config.yaml
num_hidden_layers: 14
hidden_size: 192
num_attention_heads: 6
num_key_value_heads: 6
head_dim: 32
intermediate_size: 768
vocab_size: 1222
hidden_act: "tanh_gelu"
norm: "layernorm"
norm_place: "pre"
norm_eps: 1e-05
positions: "learned+rope"
rope_theta: 100000.0
rope_fraction: 0.5
qk_norm: false
attn_scale: 0.177
bias: "none"
tie_word_embeddings: false
parallel_block: true
init: "trunc"
init_std_qkv: 0.0356
init_std_o: 0.0442
init_std_up: 0.051
init_std_down: 0.051
optimizer: "soap_variant"
learning_rate: 0.00781
weight_decay: 0.0
lr_head: 0.0133
max_grad_norm: 2.0
warmup_steps: 200
schedule: "wsd"
decay_fraction: 1.0
decay_shape: "linear"
final_lr_fraction: 0.1
batch_tokens: [16384, 32768, 49152]
max_seq_len: 256
doc_mask: true
train_tokens: 157000000
max_steps: 4877
dataset: "wikipedia_en"
Each number is 128 + 32 x the weight over the matrix's rms, rounded and kept within 0 to 255. Layers, rows and columns count from 0. Numbers have three digits each.

# up: layer 8 MLP up, 768x192, rms 0.051, rows 455-554, columns 64-127
# down: layer 8 MLP down (transposed), 768x192, rms 0.0511, rows 455-554, columns 64-127
up455:134053194170127124135107177134118199123115151081063095084166084145098118142107121126103104107168156113127085128118124200138118059101123112162100165124146069165131180133177119043126135108154100
down455:119073144139110130163143146138179107106086111092098128197099178134143117123073157131075139136201098136127147128115125098132134124087118161096129126133132199159128130133124149150115102129137178
up456:100170163141114098173105129175092151104076112114154150109168158096101165119187119165108150056095097096147094092160119117095129134176133132142143131156140160068145174091146135128131147082145130
down456:043069144132160155115153107114095137165134123198139077172105111124115110068121137116137148170089158147099119178064152159194142158162107137045133167093102093117179084151111114115179154157133087
up457:136075119177155135099104131072115189070176084149040166116142089086111146145055138090054080105104098121131149098159109081168121095126123083117082154151178125129076109169106131117122020091098134
down457:130101146229148071120049117120116075103151158105180062174104098093151173134161110117141105117129139075166143129144189096157153167137104167129127121130137161141186173129153121119130164089140096
up458:164118076121150153137147116102106172133111101140119127149112087143193145105109188146146155146146090163161107101079166136155082152134120103112082134166152085137141173057103154145136141118171145
down458:111100141098123107184126140107091165118126109157118080135158091174175121104116066152109125222135130162146092120111128158103127127112125093120189125118062113141155155204097121206099094095112166
up459:097155119124116085115099134144110170127136136158131132086107095113127122151108107121144169120108196055159116171184213135110123133162062127103125104143121125121094183162164101110145137095142097
down459:185141142147124158084165120106142095122111169113098099139113140164090164174111154124138119108131093168101124087088087119080149165119157157135084072112135094144065153176112094103070117155136136
up460:133100112117140114162173188104133167132144033070094139142087158145110141191113098144075198126139096138104128119175143121172139114154123089064192164188122153103104138117089105118123107069160180
down460:119123139193121104189133090118121117141141123115044115113097197129090121143093151153118129085137131151119109168085123142119132096121151177161109162132131176105132126157073059112137079184139069
up461:115174161145130137165110112161121054104133128178104131177141150111087121108124133127150120136089150069133117109161199138154129149145115171163135154175118163126128162117080121074146067134142115
down461:156119116152096090087092172134147125171159127184099092111132142102126140149117078104121145105185156132129126126052124158150139166099133121098126131126137089126105162117179138180191167147120182
up462:133106121129164197158093184083081099185039120135127156159111123146130095180126121124124136106094104159170103140046120148118096095141136116169145172098102166104137135164102166056133111090093095
down462:195144118139122090150099167175081156131184094103107079096094137085113180143056100114185129203122156145107127193148111125116151169132085122149123123145076125091131142091121191113178128073130138
up463:045072130124114143154141100127056123133123144117162158146150042089207131141128172106084097130110097168084110107098118185076159128099127103143123128071124121106120152118089105111160077149128120
down463:113135090099169163103149177099114075056095180138116148114116131185117115065186085148097149129114132181140191146141166127147122139140107142113137082144129170207131050139094134147137106111132110
up464:184080133070136115147173144104115068090123109182109148101100099121148115141138131145116137081117094106129109080140091103139138129137144099101165154153152179134186128175066127123158133136155096
down464:140161116127147128147127105153054112145112108168172171154187161178105179084153200176111147117051186105140146142144108125175149127206181196180146119150166138103099081104121093122133067096132112
up465:140095123045125114126175115081130171112151139145163121144120116065132192138129144149155141110182105151167098170136128168214118175132114086110108148159135093104106090138178186132112126165154139
down465:088156158118118155183179081061138150064156098202135140123047132117170130081126102123191111145165155158156139099166142101158095110050133099111150071150126089147152142114108190102104089136073114
up466:100095096153085157131177127115120142140131139157085162117162116089114099174198069104176112171158147178078128123151145118080111110069177104125033140173164132095074105176057158126185064135178162
down466:116136099114130150130104142145077126147108044090136117121069089159127110137154134161108127119122111145138176097093132096111183097122081145115174138052113108167157137128108151111183122116144179
up467:158088103164127124147121180107124158128111129123157155129156140133152123132159148153127075133044101115040150113192132178115102157111138132166068131096088090093117141171162187077125105177132135
down467:088095126111135156128139118124083120111098078174160113171131138104121123024132180107130146167105155186141113136156141168161125118131117132126074142192078123166169137160118123179121136109043101
up468:162161109072125067117110141126117146122098112123139156107167125101162135119143116133117106129129135091127148132172163137091098140111106142149163103136124101090166108102103149115122102121089142
down468:038134138131132066103033124116154152099181161136135172095145135134169047098110092086139141166095116197040136124158160116166076104107105147119057080112087131133117136124135138145087138181104113
up469:197087128152146126095190123156128127135139159075138093140137097075106148159109152110095144124108130194125120123150130078165038125136201102135120208163096138181094179144152092045137088046176175
down469:096089139133136108121145143158142091132133177170107135070170174140175087113174135041148185078093100096125110150076113115080145118091167080100134180094143166145173158085143086164092130106106122
up470:101107159149119086158084093162161210114145125141131072104180118109068136102157146162104127124128133115081148156121091164156133160129109101137112067139154146127155106123105088129189133134115072
down470:134094145121197137171152161172155104120122105096159124104088117135111148108101158179128136111134114090160101127101137109079140106100118118136130157042122079150165168165096130169125117110179110
up471:122077107153119116174145211077134160110145140147118131147151140132080127153184132144101137163092083121180137038165134146103113138154115146103100097156074116181127139148166104161145135147101147
down471:086134205062165201164144096068106161144126140153127096142129140165156116139110142071168128109122135089123099091130053190137118135119073114025120043133165144090134164072162143086128132144117136
up472:127159123124164109178061183119124108083122123142174086129084086171150118163115113114153184068088098115191166098168097127124130130137133105100165204183135114124116164062131125062106123107161194
down472:162144145135112181093139110093085100210119122110125122118126103065096141119174180146124139159203116125122130118117144113180125145132136141156173097137113159107100114125164145158109098160142123
up473:120168088107115145100095178121095113155040162091197083148081100111086156171114115138138142092189076135087122129153211136085113155143091199134095131092095093148086053150047137087139148147152144
down473:140124138059158143151132122167103098164122118165124099113115111100121074146147067127118139131139128079147176124183143081092112180121164152119143162129108117167105118155073158081160120126109115
up474:114077103111145060120144108124114131109184092097181117123155079087068158108157073103109134139096140169163141165104082122137145110099095096085147142182070176176060162095067083119130112142123110
down474:151132111091163097149093079113172160151174162156179140096195121118098094071145132151069053173049160173114147178132067150165090089185083112107086127150167110089138124119149128120129130133122144
up475:137116188128089081147109099156117148186168166156129080123093175122070113159177162088173147113097134171178135143091152142162059120135093150097077133124122140159110143148139114106146146105115128
down475:131121165121163108093114168152174082129129183096136121135198169109142102115138120160176123147125074145182095105117140132132100115173181118155157148078069123108096127127182133103145138088095171
up476:113167136132168119137178142063068141135105188105123165167084098119082177109079151189096134136097138101134159059112090173136146148118054101145091149084177100181133155162072060153126183166125174
down476:182070137107120158128102117128138166132130095170119115161154147153115139136155099043114124113122151135131083133113143163161104104141139166070125114157112142085121101078155118159154055128120086
up477:155127074032153133115084138110168095134157163120101121116074107143126174096121136138113138076086075138133132125194129193106116100223110156115117215113082168182138141115183107087163164092082135
down477:153056111144115130117098141163165109106118149108128146112083084125139094123170140093163208159090124172167129128143088165119147062063151147039149084063194099127135107156143103124125150122104097
up478:115199163084136125126113135125135097124171144092139106132182112092162118139183135148124073140100078131153162140164155104152117163123131124068055106197118139150143136153119097109115137137113164
down478:116082166153104132152147082173167135112209077197124169137153175104132093176192135092139155148145175078100177167146124138177129103098134115082139156130138153127187179134137143157102177109196125
up479:109145134182172159168128159109152088123174074150092120140079091147139137133082100155126107164125123088144134100152186134096124084158109153119085138082119197191111125105149201114105129120163182
down479:134134124201068134120148087138163150094116113102175131135070140122119136097098126158135162142104113125126093145077165090116104138097122158106134151148070110148129164128107061128078149149178141
up480:148124104131111117152156150088134108153104121074149144147200077100173090198099032094135098153069131129076163005107153096183127147188098093082150138185187138129092138130128123089088127099048185
down480:146170152157145082122067146149129135160100133111099119144094113125129045133126137108083158115161146184170116149145110168107165075114110090115143146156092141119082100139159161166096123089126124
up481:120114154118135127148128108113170137100147114108102130163164106167118116123150118168208144115106085106142153128102159114070109102130136113124117098102097178136198082069113130097076133207116093
down481:162143104123165086147138161151152141102120087123133088139128169125123135113149055220148090136144109149159145141149080134170145130080192166107147099133102199159123168109156090094128101122105121
up482:166173151152108143117127098094093153144087130123120127102147140088090084123096178140127114129142137118198175198104153147133119119061174169075077117115088097156063166126122075135134171149140114
down482:092154122128136113143096183159186093089119131143152126064131102120146142125141145128096131142145131121097115053137106144084125129190109110201179121106164133128141151133128139145135089135138103
up483:136142147119134113128118191113168159120106023146173119177154149187033113146150080069100161053110126112115134154073181096129132113082151166136152145155100141108105146170158126094130124098112154
down483:085141145111150178127172141135061135050129076115146153170141131122172054129197121100098093116109170085124063141098161117086164065181077092138130125115118153133150178122104181156170113075112067
up484:150163094139084109142168161161146100058112105144164157076138105129125153113120148079189152193121140119130118139053138119093144133156125136140153130152109146115082138092092138112136088142207144
down484:065117127135108107105147116082097130156175158117116122176093096125151103136125151168115101157131096104120123109149069118121097159109128086105099153140131110141142096118124086085063154131107148
up485:214112131111111093155160202097160125147165207133073153161072078106099147103168162117089169097124105170155101161134090113091133140174189110146163135179154198084163167138146139132119115159144144
down485:093099109092166152116106121089099146134133112110107162040148153120103126157126141137118127184174155155134120147113103124160126132145107110160144165184155137131115140087095183105098167077096126
up486:130064130167087122126133106106114152213120171132140163105174153112124155162154129142098119139106129118133089119167174140110136112066122085114090136190112102106083131050108132133151151162124086
down486:055115194063108156155171156175120077116092165115159133141066091117085189173136094122106143123144081104171177135127133140117152152158113141138149128141117118165194162161138168136098103120187071
up487:111118116136103098090104142077127160146117166159173196130113127162149140169094131148092094113098144172113121126107150150184099122160145057090155113116140121108143234115138118129086150121110134
down487:159173060123097168103137146132156175200095121105164120127112109166094121105136138161108182136133168100132134173142122116080155118131123144134143087153144091114122144126155087194128172161107158
up488:135116170141111072078147092111171164141137155174124089123138123087150143153117109130130117154156158087150137112119136153102141179110140130152127180085067203141109181121124120160102129135115108
down488:108108175146119105138136108108118177149152132124124086117152164180145111138059142140169141097108156183125097126127127183102063147142038124115148126169086127126171127112123124140092087097181110
up489:128191145112128103116147102103161094118142137139132115121168067161145166152043120135150125121190106112120126149169157169101063099145162086045148174125073145123087135118090178100043073097096081
down489:160171142124078141140135158168106123161129144128108111217141208133146111116162145142180172134133099115142168139129113104102132132145162163160145189132114162082118157123147173093153172144176086
up490:069030105078133097151086168090098134159157089123127102151108078144117150122152103142105123100159114178184080116098166118175135150114111083192112080149112168202168106176134133127124062144113078
down490:031108097120123106117109159135113163057142139182232168123131148114116099189153136111110110150107170050078095113176172140092142098172130108166181161167160137126217124167094132143067042108124107
up491:124156088116128178116155061150162126162138097138081131185125108081157088147138143143120143110173122178151114126150131179125149101158092104131129112144086142076130117183139092098176112125175109
down491:160068123080124145124133142120179115147112193133125103162113045040168143151139100139109107097112141079107125137123115131081103180103175183153113115242154206144091131185157097183160092165111084
up492:165150081123124118139105135111142163165128156149148144134099122085186099107138140122089150140139129122114143120052105143122160157148069138106131172144091079127164163094165162042139104157106115
down492:101139200166169173162200125122167087109159192149103176120085126149121146111117112163141062138147112129142164116088093132119078156142108126115154152067135177122144142106135149130141170084188131
up493:091136130107127158153165078105080141130128120130115130134108147154197182102175133062131114152147181125164135139135145105167082164126068118084112120138177147140151125148071139156119138130144170
down493:133120100126117106066098159125153105104163126134176081125133174040102140126121143174180146149118102158115142124142085131066184057148156139149101093168106114079061129115138116125155152086142102
up494:110059132069047129182128177152145162088182133079127084154146141173161092123140103116133049160104114096124131115171145140170084157105060202100125187103100114122131151126194119122129076157155134
down494:146107108125170118175116057125099144128160139131123180185146092139097167243118153120128142177152130135142132151114126136083160172118074083127081106159120158152177086137104134135090110124150134
up495:125155180150121113095181152153146141126081196048150134162121160112129172143128107081113124167072166125110115134174161100145111090140160158143150141158135114115105090084141084157176103139189193
down495:139120106125157102151139173141093098120116123148113137159092104137165146112136138169166109078159137083127158107132110206048178175145116136139153152080096187107105166187154154138119157169082131
up496:139128107117095105127147118163158137091112150110168143109107150147121151143199089143114099100176108139103136142122127142051120138129139104044173115147082114103142145163119137124156178124171155
down496:150162135068112130124100131152142178172128088107128166158131095160130101164147144135135159143074135105156163110104113117179152146112158148131138160086131139139058128127193100199098120121113119
up497:110076168106132160185135120139081141167172122122107163139125105114133123140104164114073099091189084098113109173162138133027111097163140138131157176114105152155104105175173119127142121123130166
down497:114045119079135128137160183104171154179133161148138135168150108161139100169089137151143124153157090181153167144137136129152110172083089161138126120096129076134146147129145112161108157164143136
up498:097131141129119121158141165128140099116126147130179105169141133057120078140191185089053181147072160095142144144081142137163132149065131210095140186112128124183115185064153039125088124140138133
down498:146117111123138115117107125150094093041098099203157079105046152120089102136112098145133101112177039136171061074157162094172155073127148156120125171129179147191103109138146113126083125143149102
up499:117100108144093171144096127102134092097156086114099133108083128145119155135205145138161134103101138119145104113104146117189110124122089160086176128139175145124139191114121086180103118135104188
down499:112155172157144135074129134164104154082149122125096149135159111154111130143107114070154172092167120137034131122151138146097120053147185180202181190146119129155145140118122156141116149153167145
up500:108096196141083138135120119118069122127060111106091124095157162137137146174161133168129035201132165126177129118163123160172096118143137135166094102116122152161142140142154088089177095092150145
down500:111155090118087138119140159160120106093152131079189156134117126181144131150141183158179189137097134097137090070123078159130140113157120125144173110125120154150157109118170094122109122135142124
up501:076096110106148111157110090083149146116066127126156137117138088120126148187139103195096080078121148148147191056157128167128085156142121133106149082120159144163119102089102131130157096156100106
down501:146142123122136137082087128145171129170078161157187120135086143182163089105106207176177032136058096132135128186110180096164105157126085108138118122105075089164081128101131131127139130092169120
up502:076099135101086125166163130130113107093154158101107089185098103190175155156121138127127137139130141101199115142139132140082136144095049179115155147074183121121119134111077169183168161165136133
down502:179123102135170153124075163144086163092117155147171053092165120164105092139130175126117155145119166134161151130144115151165132086152120101139082119138116127091190143136093111115137113067091075
up503:123154105130135078134095138068153135180141149128174157157155147064112130161125086118161164175128101083181117116138141109159117111103107090084175132142134114071134133181088138095142095131081114
down503:147125135094122128131148125180115124168105100149116133097135124116192106169080116121143098148065087103126098149123049169054141107120122114113134125111108122132139158133072075120133180081166067
up504:109123099107139123171152128151102150092140108103094119056118158139166165182152131130150089197104158153159169165120157108143109092149097155091105202158110148103142126181150121111194063154032186
down504:156116118154079144148113086053080103128126148088148179093161114141148125130121155124093174093155169126147102123180100077091125179135093126094159157157137149131094160150168138153138129131190136
up505:100113161142175143118126083043150095157147177123125139142119125096156182143115172097173097116113111146166117073165103147137156187100100169092167134116159143148146103188062101124119130135094202
down505:163132140137125154147168177107202124114100060107152101112161096063179158168136073106164136193150092109061102145125169157120158142106165104108142185138120097118122115152112117094086120133167064
up506:110140163097129169137095139157079084123131111149110117133155110140078154145127132154065131096107161190147114136096128151141117147141131075178155109115152123080114133102063163134137086151176160
down506:101158187088130178147166084180098120125044142139124121125168145077088133169139149112151136166147155074177093031135130106070161120156202144089095139116139147182129121137086159106131186161139161
up507:157103092068146151134095187115145120123154152081115132158101127147096198129116081116162093149141130124151135129137112193158173106151113135083137109151077094182146231170141129076137139133197171
down507:129168123091094206111161102172134157163068109161160130150123127123170134164141126165128172130172099163138094116142071093127145162100163144157156192122133159060145087153194110164195155112044153
up508:207116139160154183093125206123142149080139134162124102106041118102163115164163120165147126113119187070150131104120098149152045100167083118102105173086098084103144097149170156181153160126143136
down508:086131132111131094096134044101119105115118180060014116159149123119133173165127146104081090188148126127115152135155142188124218121083172125177125111150189146113132117123121071150131170157132113
up509:098188129103123098107089153088113137169152149182118105147147131186142126084205127126086135139085096118143130158117104244123138166151138170104167107149188178095115101113089179114157135131099112
down509:151122205114106129126089069130120146128109187114111133068118112096129129164061195141165094133089112099224133135142128134104150071176100135179119086135131184178123104146215101168173120104168156
up510:142151114079130052168168117101134150162081105079126133144112056115115117096142165175160105194078066151144160152090141112147092120084084092114129071110127138121122134104124077103147144134140092
down510:103103172131071157158108092169196103192142170133150192075115112139086123091181088117092178151173054151115172154136121125119133140128096127143107170090077085120089084126077115138121124114148117
up511:092157192112175094062086123127149161093148121129105126210119060159071135099152099115100121109086098131137113097146157061164112128142114045110099135173153103072149125137123183103112174149105109
down511:136068156152169103091145114086155148141081066161145093120157130099120160123062179143144132149190153130129122162137076103161085168137187142118128108138154175110089143097182136102157163100118158
up512:122154133126159111123065146213148133200140100080155120178120094152105135119082099200182141103143143133122149140113128165093108041152131161155160098140139128143174174173116133133171090113106138
down512:145097104099171120099092093111115051100068145177119086151138080167182074112182165134110131158072110155143184135132138090100084153077138128133165118116150162094179136101136126204145175112203107
up513:151185122103121067140089121141166090082146125123115151093153079143086186152125169143128162117149135135138093161123143078132111087163145105082139136137083117115135169176166113126127156129164095
down513:112087137150138144148144113161138155150137125090113071158151119115098096104106129129119152142136120068102126108154079138133142159106174126178149123156168097171144084139096121122121136113118143
up514:131139152102105161123113144111143170136128101172144173059102135132136136107149148128124051143134159132085116053116139119122085097175161153114127128089137106113132076136161117105127088108106127
down514:118206127150111186111162125180135081151119165080083109106122093090152091123142154140087105093128142114116129109146167137149145175127085117118134125197075086150110086107124171112102155132131140
up515:104228142095139119183111107106152071122143165136101105179167097122084197111143103110152107167130097124163102105092123164114036130115101127112125196148123109139146166220141065149170089149144155
down515:078213126197119069135116165118164128172209160097145117188077107111086165134134048098162102055158134113134154075169147128120094144154079140190168208124111139176154104146173140197087060161184135
up516:144126116100127117114150106129107078118100152102144133127173192114154129150095123143133141096152141181151139148112108147131088074096113106165131114097090140109132101077172063133111077148165112
down516:131115128135114132152103121142062115131124144142133129137119145116132139130158139117131176131114138138149133140174145152097109137171139216126049154104138119131153125147074157068126120121183116
up517:066140053070155112156146128169132097129136143087158098179130137148193167115133138126095090139111123145184153120135117133128137119090041119101202118113134149104105131152069108166073083077204097
down517:173104112196143160124119144180090146173174103143152127081088120068161136163139107124137089107166142140153156149162127135162050165143134112134101101131082094157099164104124124150102162152155157
up518:132164149137067121127134148081146184127082188152137102179132155097101114142119089157083172060164141083176130150114117070128128122160200076152125134155149122179104155076132105120162076138122122
down518:140149145136125165108127111097115144131129127084157166119096145147099216100133127131144148085140084159173120134143161121171108151136104118082164148132055123115133078183072118096086109140098097
up519:079120102133110080099145167115164121149112084149129110179147075149142101144098118069203092137129107124136127114158115134191192136112174149112117174096114164140143071162144161096100104133206072
down519:180126143178098182085135247173114173152131094119131138154117182184158122107142149098132142129120114117121107111129119143122117154177114148099167082092130124138118120142140110142147181121123132
up520:143141105132080143128115096119133095119086158136132096141049066100096074147146136127105120164127102098160093113083089118114092157041139109165146133160144141142082106144162099095119091130162093
down520:146144139120119066156187137130076187110086124110138094156089137122107219146119065010115142091111150160141105115128147110138084136159115152074092164163088137144120166100140124137191094115120124
up521:115144152128173122093120124123181107064077125146106115148173162125149169114142086094126170158134102125151104132096158110074131124124092094100112144151168187037132162131185085101146096144147165
down521:100123099130100154138115185097080122104171107086169162128160104143073154089106099083106111133135125037167161130156115119154155139149095147144161123130118096133126087108122131107129131110160170
up522:105142105169093110154142133110071145149189113092097171161124081199120218139086147162126168158097122167147102084150109135117107073160101147038170100150099131161109128155101160095097167106130114
down522:149098095169109107129095134167122133138094085120140129142136151136090134126123095133167135141137149164104048151121143109157135091152164121165153148125176089097121121159101073165132119131102165
up523:106140194100147158124119142119089124128126141106168119074135125160115126126103126177095156146127115147127108053104183149104151181137159100123063193157138109106103127079095111073056135109134136
down523:144184101129172080112132110115133122152107192118113072134178144134113144066162140163134199061103089074053156124174132130159196106143116079125096117098145075100083086112120124155098144174215139
up524:164121118157120106137143131133099172065191116121096130125109173127199113157163126123155173116135112120171061122142135188137108123165138069087126092144057121143159127125098157137152164152138114
down524:124135064130125121117069153089127183100156157111118107120171121123160196191123115139077124096164184182136094125135162130087125177168105087178151062115168106104137142105170107134081169105092121
up525:129140124134120112129119091119112139122118113071147156104175153141212109106131142120102105131091143127183082130129147164135097157133175139158134161111129117120150158112156147088151098170169154
down525:147117024126082183053158136113096101169094122088083115142159148132143141149124169119123112126124121058138152146153094164145084044138090093127070164105109127116122162095129203119138110073046095
up526:125154087149117098108153185123138098070081255078114087078168161081148121087150110110123135124183166145091139134135222130136135108105172096182148112182096165096097136099078122146139115163058122
down526:164160075173099149141144135135154106121119102143101108184094110150112155140073084137096104106135085082151098121106129122170076124154075178179095148102117111163090142124138100082096115154089110
up527:130097173173120136146088147137165170186129140145179118180139193120083166132122115144229073157135115141099175158145164109131128146104077135129154100149133129165128142100136094081108102099120123
down527:128093122152146109138160131176060114136130144169126109131115121080130147095130136151103160093160098133159185099156138122129171146078170143112128085081115157120136175126158162111089167072123151
up528:156140162122116116163142104138051148125108204102122126094131139066188092120148111135075133101159161117106125131109110099101087125123121103171133175071129126103074039134095062170095122161132094
down528:113136157121140128138137151109117142108118112152151121165121125146142135095167144120172089054118096154191170082129133157115178138107084184149142119139150054146146100120110051126103145125142180
up529:146137119140056073154140148106127114156157153066174139169102173144143161140117091184081147102123142136156167114096085129111112146094074125142152154153164132078156082074094150119070115169140123
down529:085157093113116055103177161196149171177139128111119163088164206176121124195115080111102143127147139072119092191122091152070126170132084110068137095048178118124142093142106080148138121092163118
up530:138120117173122090123181138178095118144141114114106130141110142131142192130160091134099113121188152091156134077074148146137085159170127143110171109082150178167117128131150146133162115157162117
down530:113161115089152170127138125077122151134113103182132122100120110147111088197121128168110120154141132146129109105173127104093138106106123115060146125101126096128153149155159094108090130079086114
up531:156159177124128150127170197159159169130156167109223130132137144130117125118079127179127111138129144121112114112116099131138037085089134146220114167145108152088082139161128151142112093145188089
down531:158174111079167073165190119120147158134182179078205152139110131164157121153112132144175087133102124147061148099197139102171160143099139100220181096157091125114102164077128184084156116145110099
up532:126150060088110145110100118084164147088156112119093071177102150166156133147080148140161136170073117180088128155068124201111130109124103125105153112128142137122100117158177109101115131088137146
down532:114132171147190149102145149162134136074100116136162120168095127127093121103182165134146130140145158120165147166163107108133163171158131171120117113128077076136094157128124165086113085170148147
up533:124117160160072146145121120131074101115098155092108092144159137138101107118123144135110183150152119126090150123133109129163179084135104169058158099119141079099151143147207137080164125117163082
down533:166147197174125117050097183159143101124179159150118129072129118112154121143126093124159101160113131123166107109140111132132091158087123131191105168161130109139064133122153170135139160142138191
up534:162148132103142114159132135099130105153119137121167176145150104172110149125161116122090193120163127119121091180112154165098076146105102147091103099119137131055136162177127125074129121080142063
down534:110133052131137097116079139095054153137132112131117142113127136115164148150117098157149162085147133143108153122131117115228174160139171108096143110131062151142089163112119086124098088147082095
up535:130102147172123134168119136112151133125165151086066149145110126179117154105150090077130133091134069169117087179067095165121111128061151135159152121171168115132201102158126165122200075103146111
down535:100112131134161151125184104122182111151204153093126060103147084082109148148176129065108127118106116171117130113084147097108149102095174197211127105217121133144116117101125089131176122115084101
up536:129054127096138155162181119104169207101089056146129223146098153155130086182076135112153064193132125137153151183097150138139104148159152107116115128141109058157142117117032143117089141097138131
down536:183173160175150134162108128085195122134150110081113179073141149128163129122130151071107126065083120123140083142091123117141123117077170140150119136217125122136080208173150138060127118147183073
up537:176176141095091155114141177168179095093071087175145125123112087142160128133163143166116121090100155147129153132097143127166102134084136098145106157146102114139060057142108159167132081093163096
down537:108113140080105084130127125154117161120090155139079115111170137126071129125158134111162119134116110139155176106110126164087117129128119154128136115092138146055175138056154105169106155108155179
up538:096140116083094116157122146117152114180097119160140096119142073082119176154120087124117192118099116105099115164076080122167086125166154169136092130116165104088076155126089088185103092148188114
down538:111146125130123111037118155129117199125135116129116099118146119115151111096072106134164149123156103093133143074194136147196104135054076133143204164134136123157130156078159105077124154162117118
up539:128078096148147112169153156099135157177114124135106086144124101112119170141098112138096109153087090125138152130167160095180139069139138127128188045176099123140103072134100109156091144172157135
down539:094154146132148107120085102050169128088110133152134167135118165067130138129145123183187172081138148129087094155100109149114106153085127111166066151104092142156109181142148169092139093102113156
up540:066189135107167098128166136075149100161166111111166093167176202105188127112146105148095162147088140145105075131142131116089077171133082129124143120143172097108153158161120118176170145136130059
down540:185105150152125156049074129124153144097181133111136125131151125154121129089106110107146126107134110193090137153179138112128080132181151096099168129111091109096114119070115092126119110111166082
up541:133111102114081102154141098131150174168111175126162154127087125213130132132152098155090112105091152170159105092058172141178140139113164140139204193182114148161100107136138084103147108153147170
down541:170103093107095161049163182180143131099119142196156158134140128182125089108178135153113193147141096157083088182120133144138184152146148134179150120085082172108176217127076126163117098106140137
up542:067142106113158111114179147085197112104077128074133087176151120170136167118124133111138132095079125138090132115166119104160063145162170129153101127094144132138120139136152138106165152129155141
down542:156154101085097125148153136141135164163095158151102160139159121090157106148149153128106112176097104167120155134129151107124093126176143124117171193111162216176087171149133157081183168093109118
up543:164087126113166158119166123152140052119085151081177077080123109146121147183092154125118143186130100093067096103153124057163122150213157090154109173170125120176077134142109184138115131163182118
down543:106141104143134131124090123106150089090077131166155149160113124197111163125130134165099124172143108156105113059125133207057181104140122097172152088083189131100109139134127172136096107102085105
up544:144137151097146109180119125153183106159091080140112115115135130119095100141131118185138141173102081180123105080111175138120112162144117133158084123061133137126159068141097122159155069162076170
down544:151133093124148139127178153136107112132130111140105137122141115134114091112134106103114082081209183185165120128114133166120101111127052114184112098146161135162201060130053080107134173116053102
up545:104124106127143119187150156151157166100093163109078113084039204122183127157173110129124096146098122118063119142105114144127117139143060122118113085129085126088170081145188114098106162185118117
down545:172086158151132146121120146127134098157107085146163128127121158057142204171103180101086181102167090134196148141117151150173110092198129142093147158115128120124068175088121112133138082134149150
up546:112040116116074089155124150166129142104145126093134146175148108134127127115097119136062125086135106118068133122115121163137121151076151084194117111113128085071062153095106128151155101074140118
down546:155116195104130140148161166134157101104162154077128190131100139180146093116088117116128162101128090115119171180116089130142135138133054085216185089126132111103167100182187118106140094134110168
up547:131104130076094163139197132131137064128121131077165113115152126146147147101098162141097066067121096154117084152142143133162166123147095077088106158102074091080131129174169135135108102161083137
down547:118110153119148145096176153109146189121153129140163092095143102085159078117111113099145107137120148142134160169143140082167194097134140139156152151053098081146122143162154161112162036110128130
up548:099074172106138057170147156158070140142118157129137133194140101149140086097161102154149155133120104167148095116128111103098113122096124134109137144110117119163067172141115095137126155135164113
down548:168175149113098136077115176143157171113168114122141143069170129142117137090106152140108140195106091097141161096132168128166099141102149112117114146149159102112162110050059106096097083130115107
up549:101109099155087096183136110099108104150152137072142151134187124129173189130108116111089122157140114170105143127110189112101130164160106105132103075076189112186143150049132127120120201122112136
down549:104141165097118153109153139136162135133166152161107156144118128111093092130117135123099127155102137102147166171098145172106118097127138095150099148147148174095117141199141068143104127114188106
up550:176150155061160114091152091151129126146151119114140087187108047125129115178124081102128117072181138155128123145140113178130082139081122166156143112120082126112146163171144172147105106126176123
down550:175126129131118199182094099138109152177122191122108095171040078091131089135085168179157168083136136133085084098147145124097223078116122085150077087124164077149147122106117103114092105137095143
up551:168090128118128083119150127118142143073122169138155091139211137158177148137171157190129107144142155111097122126109153149199122152098152137130136115108123106072162087166145164066104101119074109
down551:153170162195125155169111110144115152179089119139144118096143160099141135126103158132152144158163088101099120173144155117155162150103154085134126083081120066163109110201147152134101102135088140
up552:128131109101143154109109122113129140169118084130076124148111067131108096139205143084101167145157158118099052112120169090133117111106147109139113132090177133120152143077093167151161071136115114
down552:087131138109160082182110067141138096119145190114138109120115125135112163075099124142183117125180118106095148120077124171166060133137095157103139085160063124113147177176107160095110119111136131
up553:106120086082069126160186136074082107099168087120187136131133125126139143068142133075139085104119137170132095074097141124129093125106155144122127150099132141102104140171104126199156097211184122
down553:121101102071087137137073096134074113096038131120140102117131150093153136132202205133115175163108146115135139135095159110123161120125074197058178229063148098144130168153089147133082160097127146
up554:107132092066098169131101147157149171161111111090082182183186077170146132144106165125074157119139146154126156143113120066143101115165111129109097091110173150130116087167150132087128144115099173
down554:206105124144145108181083136155120154151132056163148182170109112131121097130173225100174104073086105121151120173152147134103134055167128169090187111112146127172172109100180170134119151113163134